config.toml
n_layer = 12
d_model = 160
n_head = 5
n_kv_head = 5
head_dim = 32
d_mlp = 320
vocab_size = 1120
activation = "squared_relu"
norm = "rmsnorm"
norm_place = "pre"
norm_eps = 1e-06
positions = "rope"
rope_base = 1020.0
rope_fraction = 0.5
qk_norm = false
attn_scale = 0.177
bias = "none"
tie_embeddings = "early"
parallel_block = false
extras = ["local attention windows", "value residuals", "hashed n-gram embeddings", "a smear gate", "capped logits"]
init = "trunc"
init_std_qkv = 0.0365
init_std_o = 0.0365
init_std_up = 0.0365
init_std_down = 0.0
optimizer = "adamw"
lr = 0.00337
beta1 = 0.9
beta2 = 0.95
weight_decay = 0.025
lr_head = 0.00972
warmup_steps = 245
schedule = "wsd"
decay_fraction = 0.716
decay_shape = "exp"
final_lr_fraction = 0.05
batch_tokens = [16384, 32768]
seq_len = 2048
doc_mask = true
train_tokens = 184100000
steps = 7613
dataset = "wikipedia_en"
Each number is 128 + 24 x the weight over its row's rms, rounded and kept within 0 to 255. Layers, rows and columns count from 0. The size above them is the row's rms in percent of the matrix's.

# layer 6 MLP up, 320x160, rms 0.201, rows 118-160, columns 0-79
size [ 89  94  97 100 106  91 114 107  83  90 109  99  99  99 105 111  89  99 102  76 103  87  80 101  94 101 105 107 105 104  95 117  92  95  84 121  93 113  95  93  92 113  83]
[[154 114 151 118 109  93 151 128 138 174 120 101 137 124 129 133 119 137 110  91 144  96 192 125 132 165 116 123 135 171 159 127 157 123 136 134 136 121  72 123 125 108 146 123 166  83 119  98 149 154 119 151  90 109 168 140  79 149 142 162 152 103 165 118 141 111  95 156 103 110 139 146 180 144 164 117 138 131 154 131]
 [132 123 138 136 151 112 156 133 151 149 140  78 143  93 100  93 119 146 138 159 137 176 107 102 141 130 137 119 136 148 116 145 122 117  83 142 153 145 147 155 127 123 116 137 152 111 139 126 158 119  89 151 121  63 132 142 154 153 106 115 115 146 140 121 130 144 145 116 162  94 146 154 112 115 102 138 100 126 135 168]
 [133 109 133 124 143  80  99 114 121 110 135  95 131 125 130 152 176  97 147 167 131 136 129 144  93 146 114 146 118 107 130 109 114 160 123 121 155 148  89 164 109  99 124 139 173 131 135 141 130 132 147  97 129 150 156  96 168 173 111 139 142 112 150 104  95 127  98 127 149  63 111 121 155 203 132 134 117 100 148 140]
 [153  87 144 158  94  95 133 146 115 105 156 130 136 148 161  97 106 145 135 145 156 167 141 185 109 150 110 120 168 102 130 150 127 152 128 104 141 103 136  98  91 153 155 147 149 124 155 171 124  97 116 114 123 109 139 123 112  83 119 121 116 102 142 155 122  86 138 113 123 119 121 123 119 165 121 135  84 126 153  95]
 [138 126  97 129 137 141 118  95 123 102 128 109 105 132 154 168 139 133 141 154 123 145 153 107  91 129  94 137 127 104 106 153 171 113 121 119 147 134 141 131 181 184 105 117 128 106  79 141 123  74 170 142 127 128 126 102 128 126 100 106 102  93 125 120  84 111 152 116  98 116 151 126 140 140 151  89 148 108 115 118]
 [122 110  90 106 102 132 154  85 108 113 124 112 106 129 122  95 134 142 132 108  93 107 167 143 111 103 127 104 119 136 132 155  96 113 125 136  92 119 131 117 107 152 120 153 200 150  59 108 149  96 155 163  98 100 113 112 101 114 142 142 128  98  95 138 153 144 102 148 152 123 154 122 110 134 127  96 141 140 163 130]
 [195 118 130 177 143 121 157 130 112 115 120 138 170  90 129 126 103 107 107 152 134 117 185 129 126 153 183 134 116 151 151  74 140 151 159 120 144 148 168  84 159 146 126 144 123 159 107 124 122  75 108 114 138  61 130 102 121 155 119 140 137 128 117 152 142 121 137 119 122 103 100 102 188 137 136 113 154 114 107  98]
 [148 133 127 170 153  96 139 158 149 102 103  85 121 139 134 165 105 124 123 127 121 178  96 119  68 115 148 143 104 130  83 158 160  53 121 115 158 118 179 163 157 108 122 143 150 127 116  90 125 108 100  99 157 126 116 132 127 122 138  99 119 110  98 152 125 130 134 138 155 121 135 170 137 170 142 118 137 167 143 123]
 [149 119 118 151 107  99 101 142 108 124 136 133 125  97  76 157 146 128 121 126 108 151 117 132 153 124 118  97  72 127 150 156 138 134  57 140 158 146 132 131 114  95 138 124 110 110 132 153 150 157  82 137 109 130 137 139 190 148 125  76 130 118 134 134 156 108 129  90 158 149 113 124 136 141 126 123 130 122 155 106]
 [112  99 123 114 100 137 138 144  96 126 113 141 131 130  94 115 165 166 130  75 118 119 115  76 149 161 141 146 106 144 126 140 142 127 156 134 146 120 108 123 132 137 143 112 145 125  97 150 145  74 118  93 119 105 112 104 104 130 158 115 115  69 135 127 154 181 155 126 102  68 130  86 130 196 127 161 112 148 159 119]
 [118 121 178 138 141 120 121 149  91 119 132 113 101 167 112 117 151 151 139 138 138 128 122 117 126 135 122  90 160 129 154 126 134 154 130 116 145  79 159 148  96 145 113 156 148  82 133 190 118 131 160 118 129 123 135  87 166 128 126 201 134 127 141 106 117 102 143 133 151 112 138 108 162 165 177 135  87 114 128 151]
 [121 127 133 153 151 138 105 104 141 123 113  93 130 127 109  73 149 122 122 128 135 175  96 203 153 128 130  75 112 167 150 121  97 108  88 132 129 139 173 100 146 121  99 162 115 158 101 141 131  87 102 112  86  68  92 134 154 122 133 171 115  80 119 109 136 113 147 110 133 119 131 146 107 116 104 118 123 129 107 130]
 [136 136  83 160 109 124 176 137 127 159 110 152 163 154 101  95 106  85 155 137 169 162 147 176 130 130 154  92 129 102 129 122 112 119 101 127 151 134 131 136 155 166 149 165 148 102 156 132 152 118  96 127 135 103 140 134 130 164 135 117 125 115  98 130 116  78 143  84 146 130 134 127 109 157 139 123 139 111 102 107]
 [103 115 156 115 149 122 139  94 116 108 142  91 177  97 138 104 112 171 132 112 137 136 128 158 107  97 126 133 140 100 115 145  87 124  98 105 159 100 159 124 178  99 120 106 122 119 118 166 112 105 131 177 128 155 109 102  87 142 132 131  94 110 144 158 136  71 150 108 118 113 147 113 160 154 133 160 124 149 109 127]
 [113 130 139 150  93 111 196 110 112 139  84 153 110 125 140 136 183  77 169 103 135 176 170 153 141  82 112 138 165 146 157 142 124 105 140  95 119 101 133 108 129 116 138 101 118 126  58 130 140 132 128 140 204 146 148 149 162 146 118 110 162 119 104 177 175 167  95 124 140 127 149 120 143 109 132 121 168 117 134 114]
 [107  83 132 139 138 124 109 148 100 105 132 129 101 156 143 127 137 122  82  84 126 121 179 126 106 132 150 139 107 176 122 129 116 146 110 117  96 132 171 117 131 136 179  80 109 125  76  85 160  69 129 128 145  72 133 147 137 137 131 130 158 131 106 151 136 144 124 138 142 108 111 162 125 126 110  57 130  86 142  91]
 [128  86 156 118  86 107 146 167 103 109 104 122 162 142 136 132 157 115 161 148  77 154 144 110 148 153  89 120  77 108 105  87 141 110 132 151 157 121 168 101  96 154 150 117 121  72 115 135 164 147 115 162 106 126 102  86 116 128 152 167 126 148 169 142 154 149 158 122 140 143 130 112 101 130 110 135 121 100 137 141]
 [101  88 137 135 103  95  99 128 139 107 117 128 102 125 146 174  99 145 137 117 121 123 152 138 109 117 135  90 167  97 101 128 121 139 105 123 124 120 182 119 127 136 117  90 104 146 150  97 107  41 135 168  94 154 136 123 141 101 105  92 127 169 125 100 120 123 126 123 145 137 159 129 141 115 162 156 114 110 184  96]
 [155 135  83 125  84 113 117 128 109 141 142 127 171 129 130 111 107 113 111  85 112 101 161 155 106  90 128 106 133 112 110 113 124 103 156 121 171 108 117 106 129 106  94 113 126 119 111 134 126 137 128 175 160 124 151 136 118  78 129 112 168 124 137 152 140 124 121 133 151 138 106 161 143 114 108 154 119  90 121  90]
 [154 102 164 196 150 141  98 107 126 144 149  92 124 125 121 163 152 142 118 107 165 136 117 100 109 125 177 150 134 137 157  99 163 111 125 149 133 152 157 144 120  99 110 134 179 107 137 148 131 107 106 144 149 122 137 128  99 154 138 135 141  94  93 123 111 171 121 145 132 100 118 101 125 147  95  88 157 116  97 128]
 [178 136 133 136 117  75 128 151 111 172 139 146 106  95 120  78  89 134 117 133 124 144 109 169 106 168 140 159 122 136 138 109 144 100 169 124 154  65 176 131 132 149 121  83 147 136 128 133 162 138 112 146 169 116 100 118  96 124 122 104 123 143 141 108 159 178  87 141 125  83 156 113 126 131 124  94 123 107 142 130]
 [146 107 109 150 138 138 125 115 125 125 128 148 174 119  84 115 135 137 146 120  49 137 194 122 122  87 106 120 133 139 171 114 125  86 107 135 148 137 114 123 130 167 101 137 131 171 141 171 161  73 147 138 122  68 113 132 121 179 161 181 162 122 107 116 162 133 116 145 113 113 133 140 120 131 136 142 126 160 128 128]
 [111  77  88 148 121 103 129 132 126 115 127 120 135 161  81 153 162 107 150 139 185 103 110 124 122  84 127 135 124 130 100 106 178 107 131 163 130 113 134 107 120 108 146 141 119 156 135  93 117 115 149 156 129 127  85  74 144 123 139 178 103 159  91 119  95 133 131 116 126 153 141 161 117 123 149  77 127 107 131  89]
 [163 120 113 127 126 158 128 137 138 134 117 164 120 131 156 103 116 106 164 183 122 128 117 117 137 134 175  92 102 135 134 126 139 142 108 122 104 143 137 113 154 181 125 118 106  84 140 132 192 149 191 174 125  88 114 132 170 116 157 170 104 142 106 144 112  94 134 115 142 136 124 130 169 163 143 118 107 159 117 155]
 [112 140 104 121 125 102 132 131 154 100 110 128 139 133 129 147 152 129 166 115 118 121 133 103 130 107 196 107 144 146 159 111 140 143 148 124  99  99 124 176 136 122 122 156 203 106 113 159 168 109 146 140 162 133 115 101 110 133 126 145 117 135 104 117 159 144 157 109 136 116 164 107  87 116 105 140  93 135 110 119]
 [128 136  75 111 111 117 149 115 135 100  78 118 185 153  96 159 111 156 130 117 147 121 137 118 127 134 135 109 106 128 155 125 117  77 115 111 100 117 112 111 133 130 155 128  90 122 132 189 149 130 156 131 146  76 157 119 111 132 109 137 140 129 110 118 128 102 107 139 120 120 180  79 121 136 155 140  92 130 131 165]
 [128 112 121 120 102 105 162 109 116 188 131 111 129 138 125 127 118 129  86  99 127 145 155 162 153 122 176 158 147 162 174 109 112  96 101 134  75 153 126  80 145 128 118 136 145  80 148 125 161 101 153 154 156  99 124 147 152 136 122 114 154 134 134 149 138 153 119 135  90 136  93 136 213 109 109 135 110 127 145  98]
 [158 135 125 138 163 163 131 148 104  98 123 148 132 123 123 121 111 137  69 143 104 115 152 139  93  94 113 112 131 108 177 140 123 150 123 143 115 120 157 143 161 133 156 117  97 134 146 139 148  82 142 126 140 129 146 104 138 157 142 186 145 110 140 165 131 122 110  91 107 138  97 153 137 113 165 137 171 146 159 132]
 [133 131 144 115 162  94 132 142 130 119 137 126  93 163 109 116 150 131 186 119 119 180 149  82 142 108 138 151 119 130 167 115 136 138 113 124 115 127 145 126 141 166 158 115  96 131 112 156 151 125 100 127 165 145 164 123  88 152 142 151 141  95 170 118 130 165  98 149 137 149 189  93 111 133 124 135  93  88 170 149]
 [139 116 137 123 105 109  86 171  79 127 124  87 123 128 136 127 141 131 121 142  91 144 148 101 117 106 108 167 102 120 111 120 124 141  81 114  99 106 188 118 158 102 114 111 116 113 114 134 144 103 140 160 181  64 146 146 104  88 120 134 143 117 135 141 121 135 148 112 160 125 103 129 143 170  88 141 127 139  90 144]
 [114 118 154 122 103 136 136 177 153 142 138 111 158 133 154 131 105 129 131 168 138 139 163 147 145 152 105 163 183  98 115 144 138 109 153 115 141  82 144  68 128 143 108 118 151 143  78 127 159 121 116 100 122  72 143  73 140 128 124 117 133 127 143 135 133 124  71 109  82 139 149  97 137 124 145 174 154  85 107 136]
 [ 77 141 146 120  70 145 145 149 115 138  88  86 111  94 145 156  97 118 166 134  99 160 180 180  97 154 130 174 149 119 155  99 133 131 134 111 111 115 115 132 152 143 119 129 184 116 110 142 163 115 142  97 162 133 154 156 155 109 119  96 144 106 106 113 106 172 141 116 141 120 145 142 168 162 131 111 125 151 106 133]
 [132 110 133 131 119 120 120 105 137  92 105 108  72 118 101  96 106 115 134 130 123 182 135 132 146 140 105 161 134 123 144 162 141 126 136 100 106 156 133 105 137 134 176 126 143 108  55 164 136 134  95 147 135 103 131 114 139 101 101  95 133 128 147 152 123 105 100 156 162 177 123  92 169 149 163 118 110  51  91 108]
 [153 142 160 159 124 155 148 113 130 119 114 145 129 153 116 126 132 133  89 111 113 130 126 145 104 104 133 135 184  68 133 150 118 160  47 128 136 132 134 145 137  89 152 131  84 149 109 170 135 134 127 159 189 143 133 102 148 130 108 118 109 102 116 133 146 121 160 142 109  87 115  98 127 152 170 107 111 150 129 147]
 [187 110 124 162  70 123  90 142 155 140 136 119  93 132  89 146 129 145 104 134  97 119 144 141 137 134 135 158 146 149 114 141 143 102 116 137 110 148 158 113 102 105  83 131 132 147 102 119 143  98 130 121 119 140 157  91 120 149 142 177 157  91  82 154 165 117 100 153 108 130 127  86 142 110 123 116 160 150 112  98]
 [119 103  95 127 126 156  94 165 142 150  61  94 126 128 132 132 122 153 140  97 114 151 121 169 146 134 122 124 124 138 159  95 119  91 150  89 161 135 119 146 154 127  95 165 153 141 113 169 125 126 134 147 101 142 111 104 117 123 175 196 140 103 152 153 110  93 146 116 133 113 144  94 185 164 112 144 111 108 165 167]
 [161 101 116 122 131 137 127 118 114 114 149  97 109 137 113 141  88 100 100 144 158 129 126 140 139 117 152 132 107 113 141 111 146 172 141 125 155 132 165 134 135 137  57 115 138 146 153 177 134  82 147 132 122  80 151 135 116 105 137 115 122 161 144 128 172 122 111 121  79  72 126 144 108 198 136 130 148 136 125 107]
 [134  60 130 123  63 164 154 161 129 107 111 104 132 155 119 152  85  85 148 101 133 135 163 121 117 121 135 131 108 155 146 129 181  87 116 109 165 137 139  99 156 166  90 162 112 116  94 133 128 133 143 132 153  96 136 144 131 166 114 127 134 121 159 128 139  99 121  95 127 133 139 129 121 142 139 149 127 168 173 182]
 [186 119 133 135 109  91 130 124 134  97  82 101 132 137 116 136 148 130 133 122 104 132 151 110 127  79 107 109 130 106 143 174 159 168 103 112 128 152 122 108 190 113 139 130 141  89  96 180 170  82 153 153 122 100 151 131 102 144 127 134 113 121  88 111 139 114 124 123 133  95 108 121 122 142 145 126 103 148 120 104]
 [112  90 119 132 111 163 106 161 109 171  63 152 149 135 137 161 103 109 105 125 144 107 132 162  72 119 190 135 132 124 146 144 126  53 138 126 135  79 159 134 165 113  87 141 130 117  96 157 145 123 121 117 129 136 123 128 167 132 162 126 144 139 125 153 161 109 142 144 118 108 143 119 148 132 155 119 144  94 123 128]
 [163  57  70 120 132 132 128 124 108 128 112 136 119 113 154 174 151 141 163 156 164 126 150 118 104 133 145 147 157 123 141 110 136 136 114 153 129 108  99  62 122 187 148 120 134 135 142 166 122 103 134 133 111 140 164 103 158 174 136  93 106 115 130 144 103 110 120  86 107 128 178 115 105 134 137 137 170 142 130  78]
 [112 124 142 170  85  83 158  98 148 131 125 136 156 142 123 124 145 149 122  93  90 114 155 172 140 152 168 175 160  85 132 127 157 124 146 117 124 157 122  94 175 124 141  90 144 157 143 129 179  90 127 110  92 146 146  75 103 164 153 114 132 130 145 117 100  94 132  78 123 120 152 126 158 103 131 132 155 135 112 125]
 [125 113 120 156 135 115 155 139 153 127 127 140 118 100 115  38 169 121 148 113 107 135 142 158 108 133 101 131 123 102 144 105  98 146 136 146 185 105 115  96 145 118 115 110 133 103 123 119 136 130 151 133 146 152 106 123 120  98 157 114 139 172 183 151 117 127 165 100 136 143 146 134 118 139 132 134 148 138 168 113]]
# layer 6 MLP down (transposed), 320x160, rms 0.189, rows 118-159, columns 0-79
size [ 92  95  98 102 107  87 110 110  88  94 107  99  98 102 100 108  93  99 101  82 100  91  88 103  94 104 103 109 104 106  92 119  93 100  88 123  93 116  99 100  94 110]
[[134 129 137 107 148 177 137 115 155 165 142 116 161 137 123 137 140 120 127 154  98 127 135 112 196 159 110 120 139 138 112 147 115 161 115 151 188 126 159 122 135 108 150 135  97 131 122 112 116 133 125 101 136  91 101 114 145 131  92 138  73 103 120  95 148 104 110 125 155 100 106 113 130 118  97 131 135 159  83 162]
 [ 80 132 124 106 120 112 139 125 177 135 146 116 127 133  98 129 111  97 137 149 155 141 130 121 183 146 129 180 159 166 122 157  84 115 188 201 140 159 148 115 103 133 118 129  92 112 150 119 132 155 104 128 147 143 162 151 117 182 115 129 135 126 101 113 132 153 131 116 118 103 106 109 128 115  80 134  90 107 111 140]
 [118 122 143 129 108  98 139 132 144 118 113 133 144 122 142 147 167 113 152 123 126  88 128 127 132 166  94  99 114 155  98 123 152 107 159 162 107 142 136 135  90 107 112 100 145 159 126 142 127 144 156 120 126 110 168 102 142 174  96 122 154 144 167  99 147 110  65 114 148  83 125 165 137 170 153 167 111 109 154 175]
 [165  99 137 146 122 101 151 125 131 103 142 134  92 130 165  98 127 149 131 131 127 153 158 146 125 118  86  76 126 111 108 126 137 118  96 124 146 122 125 115 121 159 169 102 136 144 103 143 128 102 102 112 122 111 134 104 116 125  96 122  99 165  98 160 104  77 117 110 145  96  73 132  87 120 115 106  90 128 125 115]
 [100 167 112 124 135 107 104 128 156 130 112 134 123 112 141 163 124 120 162 141 102 119 132 103 100 162 112 121 145 101 135 115 122 142 140 156 190 116 184 134 126 156 115 161 144 125  76 113  93 140 100 195 118 135 149 109 130 133 109 139 118 183 131 114 112  97 169 127 132 135 173 118 123 143 132 162 146 107 106 128]
 [140 129 103 114 173 135 139 123 146 129 158 130 117 101 164  83 127 185 146 111 130 117 140 152 135 115 133 117 114 115 105 150 135 123  97 255 109 138 121 140 138 129 125 135 128 159 140 126 123 161 133 130 120 140 102 140 127 109  97  94 106 166 167 154 109 148 109 148 129 113 128 132 118 117 136 128 130 148 156 122]
 [186  88 137 140 154 103 133 159 121 111 144 155 135 105 140 116 127 138  90 135 180 138 181 127 116 133  98 133 140 111  92 142 132 187 173 123 117 132 159 104 110 103 110 132 125 128  92 116 139 142 155 155 109 138 140 138 123 104 119 126 135 122 153 112  96 119 110 117 141 100  77 119 144 164 111 128 189 134 118  98]
 [149 158  97 115 153 109 144 157 117 151 146 130 129 154 140 155 100 112 142 128 117 112 114 114 109 134 110 113 138 137 118 135 117  95 148 209 140 102 144 189 129 117 135 148 120 121 127 113 123 133 125 106 122 100 108 124 132 112 174 121 169 171 128 146 118  95 130 145 105 156 132 167 117 143 137 140 208 138 106 116]
 [127 137 149 117 114 119  86 128 122 130 143 132  90 141 110 139 152 142 158 121 154 114 105 144 111 115  90 167 132 118 107 149 128 135 165 213 128 143 142 126 147 138 137 109  94 120 127 130 129 144  99 131  63 107  93  90 129 114 130 128 112 115 133 110  80 134 126 123 135 202 178 132 151 129 105 173 108 105 121 148]
 [ 90 116 142 139 114 154 108 160 123 138 142 169 106 130  98 152 135 140 160 138 104 120 103 104  94 136 155  91 116 121 144 164 131  92 147 202 159 120 121  98 157 138 144 107 117 114 141 130 132  94  88 106 137 125 106 157 112 112 157 150  82  99 126 139 108 134 154 146 115  78 135 125 113 143 166 146  96 140 159 119]
 [104 139 135 105 139 109 119 168 122 113 181 127  92 154 128 108 145 152 103  98 115  98 142 120  91 166 115 106 139 146 148  98  85 164 124 131 145 125 157 129 117 140 183 125 142  92 144 181 151 175 161 141 117 139 137 127 142 111  94 163 151 146 164  78 135 121 143 142 172 123 105 107 166 125 141 140 118 133 156 137]
 [132 143 147 150 134 122 134 122 157 141 106 139 132 119 131 110 110 109 142 145 123 141  91 121 151 144 125 103 101 136 136  81  97 124 137 172 131 116 155 108 150  97 112 141 117 194 115 158 146 112 121  72 115  95 107 165 194 136 125 145  92 126 127  90 121 125 144 152 138 126 121 143 148 113 145  83  75 138  98 118]
 [108 124  80 112 106 158 149 110 158 166 131 128 140 137 140 146 108 105 104 116 167 128 147 123 151 116 114 115  98 152  83 138 184 119 148 155 102 120 116 118 141 143  97 174 144 117  95 139 112 131 108 138 130 159 177 169  92 140 162 120 138 108 131 134 119  85 117  75 123 142 130 116 112 127 137 118  85 116 139  98]
 [125 129 144 129 133 117 183 147 143 118  91  94  70  77 168 123 116 104 136 131  93 131 150 128 122 150  72 116 124 121 121 118  99 140 138 162 130 172 107 109 153 110 118 134 116 132 152 187 118 129 118 151 132  83  60 107  59 114 129 107 143 137 145 160 124 132  95 153 132 146 132 133 167 103  97 153 114 166  81 149]
 [118 135 127 107 162 124 140  96 135 135 133 128  90 115 145 114 103 168 157 152 134 124 124 135 113 107 137 162 136 115 142 128 168 170 143 124 125 141  79 140 130 117 174 152 130 118 109 146 168 138 103 159 117 105  69 135 132 119 144  72 132 157 170 108 114 146 106 147 128 140 122 130 115 135 106 119  95 143 104 156]
 [118  90 120 132 171 104 135 111 150 154 139 131 109 136 117 108 138  90 126 141 146 143  99 138 123 135 129 133 115 112 148 156 134  87 125 151 100 133 144 113 113 131 159 151 133 117 153  52 115 137  87 112 133  88 141 144 124 137 126 106  99 136 125 179 134 108 145 121 109 126 154 130 103 113 106 150 149 107 139 121]
 [111 107 128  89 104 123 100 118 138 107 136 153 124 120 176 126 123 129 151 149 127 120 147  82 116 117 134  80 136 101  76 137 152 111 105 153 129 128 130 121 124 123 106 155 125  89 102 140 116 155 142 162 132 123  91 121  93 121 109 140 113 132 125 132  89 130 133 113 147 121 117 151  83 149 108 132  88 124  98 169]
 [116 128 156 177 126 108 129  85 171 103 138 126 129 140 110 129 138 131  79 162 101 109 106 134 148 126 102 117 136 130 112 173  96 116 127 163  89 138 160 130 134 167 103 137 149 132 134 126 140 154  89 139 124 155 120 146 151 134  87 128 116 163 107 112 133 104 116 131 149 105 128  66 119 118 113 110 102 110 151 125]
 [160 160 103 110 145 159 109 125 151 137 123 170 158 123 109 120 121 142 101 143 126 117 110  82 131 119 149 147 151 134 123 131  74 105 100 172 156 109 106 131 151 163 156 183 116 118 138 167 132 139 125 148 143 140  80  94 101  95 158 102 155 158 158 168 141  99 158 121 151 171 138 102 132 137 141 116 154 168 103 142]
 [130 142 106 105  93 136 134 127 158 133 127 153 132 141 108 130 130  96 143 126 151 137 123 133 140 128 144 175 121 158 162 146  91 114 138 237 121  97 144 149 109 119  84  86 135 108 139 156 123 115 133 141 132 146 140 119 162 139 115 140 136 112 141 152 150 136 128 106 123 123 124 115 148 149 113 121  97  95  80 150]
 [145 125 146 107 165 146 118 103 115 114 140 106 141 112 159  92 114 155 130 158 159 121 126 147 181 140 173 152 174  90 107 138 141 160 104 117 183 175 105 113 101 117 144 110 127 116 178 148 118  97 144 122 100 127 117 167 139  95 140 102  85 125 135 106 151  78 132 111 172 139 121  89 144 154 102 138 170 177 201 119]
 [ 79 111 149 191 172 157  95  94 172 109 172 119 122 125  75 139  97 159 142 106 125 127 193 136 129 129 107 143 125 158 131 158  97 109 108 175 148 129 113 133 134 134 152 138 136 154 119 135 146 112 124 134 166 102  91 131 144 121 151 116 157 101  87 132 117 137 119 131 110 126 128 154 132 100 192 134 136 147 163 152]
 [125 139 148  92 123  94 116 136 116 103 131 147 120 136 149 143 160 132 130 130 165 110 133 136 108 101 102 135 139 126 158 114 124 110 160 176 154 123 103 109 124 141 164 123  61 173 159 134 109 142 123 118 124 111 131 140 142 119 183 170 148 142 143 126  77 107 139 124 139 163 157 131 111 145 180 141 113 112 183  89]
 [ 95 145 122 133 150 115  98 116 115 147 135 163  94 113 138 111  73 128 156 160  89  97 134 106 131 128 151 108 138 151  99 100 118 129 156 138 143 124 133 121 104 148 161 132  98  99 112 105 143 167 182 158 122 118 105 154 122 127 159 122 113 138 156 142 120  91 159 126 132 180 116 106 170 121 140 127  88 126 128 180]
 [144 127 126 138 139 151  86 105 178 104 156 142 137 138 136 107 110 103 113 141 137 157 135  95 113 139 140 117 127 129 137 136 100 113 122 196 105 121 143 136  76 113 137 156 127 105 158 114 142 117 160 108 156 149  95  83 106  89 133 118 183 134 158  88 158 136 152 160 131 139  92 148  88  96 111 121 106 143 154 182]
 [126 126 141 136 127 130 124 136 124 135 121 107 116 123 130 146 115 143 121  89 145 116 130 116 186 109  73 159 109 134 115 106 136  97 104  97 101 140  92 154 108 141 126  94 135 121 148 152 140  98 109 109 160 119  96 136 102 104  88  95 131 127 126 118 132 109 139 136 131 127 175 111 101 110 140 107 122 118  99 136]
 [113 118 147 121 159 153 121 108 106 134 105 148 109 126 103 136 123 121  95 120 132 106 140 143 124 163 174 152 109 148 116 125 121  99  62 220 120 117 102 136 102 147 117 150 167 126 169 118 117 129 156 100 134 115 120 130 114 136  95 148 170 163 124 170 144 113 145 128  72 118 128 120 123  96 178 166 143 144 140 156]
 [155 118 161 156 116 131 138 124 102 119 131 135 113 116  82 119 109 149 101 141  80 118 155 146 114 146 129 111 116 158 160 147 104 111 159 175 140 160 132  96 146 141 150 155 134 136 155 117 153 137 118  99 157 117 152 110 121 147 156 101 109 131 120 120  82 120 117 119 143 163 156 164 132 107 155 107 144 150 120 138]
 [ 93 143 145 115 153 155 105 133 130 105 101 143 112 194 111 110 173 126 141  83 118  96 136 115 181 140 118 134 149 125 119 123 119 152 128 138  99 119 119 127 137  85 152 140 106 133 159  90 147 119 135  97 138 135 106 124 118 138 133 135 120 125 119 118 109 107 136 188 143 133 111 130  88 146 120 183 149 146 146 148]
 [ 98 123 115 112 145 194 114 140 121 127 124  98  83 129 145 132 117 127 151 112 144 119 153 134 104 104 170 138 135 178 120  85 136 154 131  93 128 110 165 123 140 123 166 129 112 115 156 112  98 123 152 131 120 104 177 155 120  89 128 121  96 159 172 125 121 121 174 129 152 117 130 121 122 110 113 128 136 140 135 152]
 [ 96 140 153 110 124 158 132 146 146  98 129 180 126 118 134 147 126 131 186 124 118  84 100 108 136 101 108 122 126  94 126 118 128 135 100 185 179 134 152  79 137 113 124 117 135 158 164 156 105 128 135 123 108 137 176 127 100 144 139 153 103 166  94 100 118 160 124 135 126  86 112  95 119 132  91 146 138 159 110 111]
 [ 88 161 166 123 130 168 149 107 116 114 117 128 104 133 167 142 132 137 110 100 128 135 162 168 113 148 151 156 107 144  96 115 105 159 151 110 104 137  94 122 103 100 157  92 137 113 119 149 132 137 132 148 111 158 155 137 152  98 177 117 105 148 103 122 102 170 158 142 121 135 126 180 147 155 134 147 123 149 112 135]
 [134  62 150 135 119 123 145  87 139 107  94 104 117  96 153 172 133 134 153 145 114 108 120 115 133 152 107 156  74 162 136 128 154 146 149 106 121 180 123  88 108 156 118 113 126 141 130 125 120 122  79 100 141 153 139 158 106 138 137 105 137  85  98 129 116 119 127 133 135 116 100 119  90 121 112 111 102 137  95 150]
 [155 147 131 136 155 155 132 130 162 149 125 123 124 159  87 122  93 134  85 118 152 137 112 152 108 115 160  73 129 124 163 127  96 127 110 196 121 101  87 151  99 103 140 147 121 160  82 163 163 142 149 115 128 147 130 113 133 116  78 133 104 145 140 121 147 143 128 148 131 122 121 159 150 137 164 143  95 146 116 148]
 [108 122 118 153 108 134 118 160 141 133 121 135 138 128 135 113 117 126 151 112 144 127 122 127 107  86 116 155 133 147 106 140 169 125  86 255 162 126 123 159 118 148 138 102 124 146 140 103 116 140 107 156 126 143 136 137 128 141 107  98 110 132 101 159  99 119 125 137 110 125 112 123 142  93 125 162 159 125 138 120]
 [100  95 126 122 161 166 123 120 147 107 127 116  94  99 105 137  90 131 106 132 106 123 108 136 182  83 116 155 147  95 121  83 112 113 118  88 178 138 145 147 157 113 102 128 134 105 143 163 103 126 170 162  87 135 131 125 152 123 120 190 125 143 169 143 115 109 135 134 134 113 153 164 120 120 137 126 162 136 137 138]
 [182 126 135 128  77 120 130 117  91 142 157 120  91 123 136  99  81  96 113 131 148 125 164 144 123 105 100 149 118 136 110 111  95 162 112 166 126 142 155 146 130  85  93  86 138 122 104 144 129 109 131 106 127 116 163 132 112 137 126 127 142 178 170 141 171 159  97 122 111 122 103 138 129 162 148 104 119 115 118 142]
 [103 101 121 139 138 170 135 111 123 128 138 119 139 128 160 120 104 117 126 111 172  94 136 132 104 141 123 148  83 174 148 139 130 112 136 123 133 113 115 152 162 157 113 134 106 117 138  46 120 162 118 115 129 114 146 169 140 137  75 117 125 157 143 132 118  92 124 143 107 165 157  76 127 133 137 135 110 167  90 183]
 [134 153 122 125 127  94 105 107 166 154  86 101 122 143 145 132 136 144 154 143 103 143 149 156 132 146 138  83 114 126 145 135 144 156 107 139 155 154 108 121 164 106 134 110 140 114  92 153 167  93 125 128 109 108 131 191 104 145 139 133 140 163 100 114 132 131 100 107 109  90 130 133 111 116 153 126  94 160 118 123]
 [137 148 129 134 110 148 133 136 151 145 122 132 142 140 132 158  80 161 115 103 124 101 112 127 113  95  97 128 121 121 142 142  92  77 149 180 139 113 133 146 135  94 109 102 129 134 134 130  97 132 124  56 118 183 207 153 131 150 168 106 128 144 139 137 104 116 152 142 104 113 141 180 121 129 164 120 162 116 120 155]
 [146  81  93 125 111 112 139 114 124 109 113 100 107 139 140 185 107 125 152 158 133 128 116  73 104 142 166 142 137 125 107 132 120 104 162 182 143 137 152  59 132 128 140  91 106 117 138 119 107 168  73 117 120 126 106  75 165 173 152  97  99 127 102 128 140 103 123  99 106 142 146 126 131 142 140 134 140 121 112  82]
 [136 103 158 116 122  87 115 129 157 175 118 126 113 118 125  81 126 110 130 132  96 120 133 132 154 138 181 126 141 120 105 126 153 137 125 133 141 146 142  89 137 141 115 115 133 145 188 166 142 110 119 155 160 154 151 143 114 139 149 115 140 139 176 101 132 127 136 121 111 110 162 182 144 111  99 158 116 146 157 156]]